Each number is 500 + 50 x the weight over its row's rms, rounded and kept within 0 to 999. Layers, rows and columns count from 0. Numbers have three digits each. The size before them is the row's rms in percent of the matrix's.

# up: layer 3 MLP up, 1024x256, rms 0.0874, rows 901-920, columns 0-63
# down: layer 3 MLP down (transposed), 1024x256, rms 0.084, rows 901-920, columns 0-63
up901 114:470551540455537563583525572510527488470426471529508447617481521377517479503498519499477424458547454470567532477502578477595507534486451480451502431613349502452520607472479450503607484482519461
down901 113:529475543580436497500448484505559431516469554600493498459488559419489419487497499513458525493561560559486649549573487513457565517498493503502573520529446496567549441544517483570417485450462513
up902 109:515459489427476513509566478544525535474449493459526460591588557431530492450482384511532529417597411511475496439584524513496453429474455517423609502484431467546521462510479508559581450517532475
down902 104:583498558434457509524462519517540494497510452467548548434478531513467493428529513421479501404438506460578493542498498577603460469485483491458455529582539543472499469424473494456571569508494462
up903 104:454441512507459478525526435569604521547498478392479525479444536559540478525475536570400509513494518571423504504513441453513455497510483521462457478481495491507468513461518426464547471537403517
down903 103:447470528459591556522515496523493434566509582476480552532479569503427438527527519449469404453506526461460505518466465505627515494466535427512569565593557526534442511539523580489391464531501488
up904 108:486500484491517493528454488510492578589538489517453480542524471471519432503528448462593599536530516478477573448424532592542366550509466627528520471588515371461570523475428522491417496510418436
down904 108:528464536434421513583511533527459496458509537506520498404553460543546399584589562565539399525531563503508489456531472502485523545505520516548467449374445473564525581530557473367544559484531561
up905 091:500424466546498471448420488541558533458520530546550513492484525514606463522561447554511420456454513537544470499456542536550485538414523492558485544577515524469550545451455527538464497518608510
down905 100:478561499494589563457490514569448417555494550505435480471507462432527542472542509422525447445570601475534465640561498517583576496459590506531550593535467463486546481533441456494532550537414510
up906 091:551423584548570491393530490534544522525366552484410463415519511443530494487539458524528482489554341487617456472485524604489503463574537461496525479473463550465605539561546437592530528544565496
down906 093:495454580466489592551402493465422475518488496467556520464564526486582565559525506507431510560490553500516472423452501472502493550500545505427491531456486531474491519544500576544472444471493419
up907 098:430499494450601501577451575530476490600495472431574603516596508416560506439500457545492494524552468545542539422435484506596524502457439505494550563542471480510544478597491494560447511478434444
down907 100:515499440427563472521432449432532483425559522466374536440526492457470526498521447484447477464497468451502590467502479490533486527516554493484540363498449548581388517454552555455477511523504494
up908 106:490554556473472473439442443533542445534530535518469465522566570447514448465496495517507566560509464517480538492468508515515522520562508340535564531575436448479573540526466430524499433482537516
down908 107:535428457392576450501484613507527406496440391475564487540507513575571388561508466435459494490456525447561519588484438542536547460602514524534421535410401534444538476540422450556359497446467487
up909 104:535533453466441546515488544538453471472473489538432465550503505471508518527529543505493547542539427503495534513607498526532460580412542489414472506494503477442595586532426492493486460524416390
down909 105:387538381467484466478519420457498430554486463542496453447588510539483481474473474511526546500491446346561556481604442537520471515460588538506464494609507497500499436481440466623527477468545439
up910 095:499568513523496343470552544560509484399504554511482473530596533496575523452512476452404477473510529496511514560577479586472472509442417509500490386500457489583527464520483476464573532559420436
down910 095:497420587456506578537546496487510496451510595464374473504524464535476546528544549550452455402481506431487537506528501599609483548576511456508558517448531451505581460482432483553491459483565545
up911 096:507534555472500478503589451534526510479508499504528521513548545501584564503610547539472459513544501401574525536548565438522514489571522560480457487533433457543517457511432495496543470540534464
down911 096:515512492450544500489554463444504448457547510469480445472537529517433526487481467478464464581510572528458493622621485514529443537397459559537543545541557601486523572503477483484425435619580536
up912 102:544529402522517452583486468546506579484528592525547609576526553520488541568470507622419439488564448457457489354508418511446421453431462511473490547445457520421461488457593452502437497468506525
down912 105:539524402542488477435529558498506516512482538480495435503543553504589461473451496541445507512581474482468570506447580481433459527480569553540547581607476567489529482405455448439552414529416516
up913 107:424473573559502500470455454514520541508469467538415485543560579514552467498465532561523509459486462470548434531527569430458556604466453478454448488463433450515602517448468477569460460518447462
down913 107:386523504500364471491470521537480490516422588489508566438421424535575534559586524485533481500368516450516431438461562448448502492479578430472522542412552495497499490416519474463468596491583547
up914 109:482504533498464447534490517517652497507548466523456471504502511523523511427529559549417481539485541444528427555474516488483509544589436469489458501488408468446532564516423455591490442475483546
down914 107:481508591454441513556478578525481513440509432503509421485427494496550460429455536520414507500461386532463582498502537521490476512523545548516511481515469480515525485502507534516469629501386435
up915 101:625528527538415432522574473527584511557456470540509429457480544392581521537483552487536545520514560503478529551536603422472400465455474536476460564526499387495605486517504436424458462554546482
down915 100:452516392486586507488490508459598523524442489615449424548442439509443472452440523558533522543526375495596445515542507477484578499534570443456548464552458486493469507518486624474532461554424537
up916 087:444570476431601492548479539443485504545583500534526562490569512509491480419582526494452498510560434480496483530453518460553532575451545636456463535479523408580497484521510404480480445539530441
down916 094:497467430440553500429479477459515483440357586471424546488477504496505445573537512542538616556537513504488552487499526503440559520529614507554528503525535484442478546451530499571584481573537434
up917 096:556452473506523518489550517515459526569444472540390488515545467477518486543463487571560519460554467489498435570561426476542492480508521514603419461546444472439514474555524514496522510467479546
down917 097:488491550539456488464486485542506466479480568508439577484543436444562508492509459460485541477642483535495500565602463435477553557477442478586559470536574473549483562510621517517508471459424510
up918 099:610549569491518560485538522448475476445409543487551437485455504458581476524588548559443512403517477464518580439468539608497486500528573511487454439468379550530502539427488501446546451529412426
down918 099:393444507553489567495504486484467615478491466389460440543506481502486499574477545486470518494471523541416529471507543577456381444505458466555511453413555526512448543563610504517472537500500497
up919 106:516511498487468466530478459509525479483468505474563530543620574535578546413537473469402481409496466536473526467405527533452408407493501532503473498480426433512520534567503490505582502501576450
down919 105:479500468472550448439536461465554500548503441464499478515564521411504454546451553606498459567503558430535483471523446518498533467400539456544458493480461543488463503456536532468430497545460466
up920 114:423426537496632523589522449477452544492449478529485377480496487494523474435513502537475549460523461526486476508461426482575449394543525501520479479454513411528499500547554430490559533528429495
down920 112:556565458500477538510491532571498539461579476479538525474469562532478455465487496497451468548628513496558504522533514457567530502467482528452492404532553475523627452545522563523445487535539571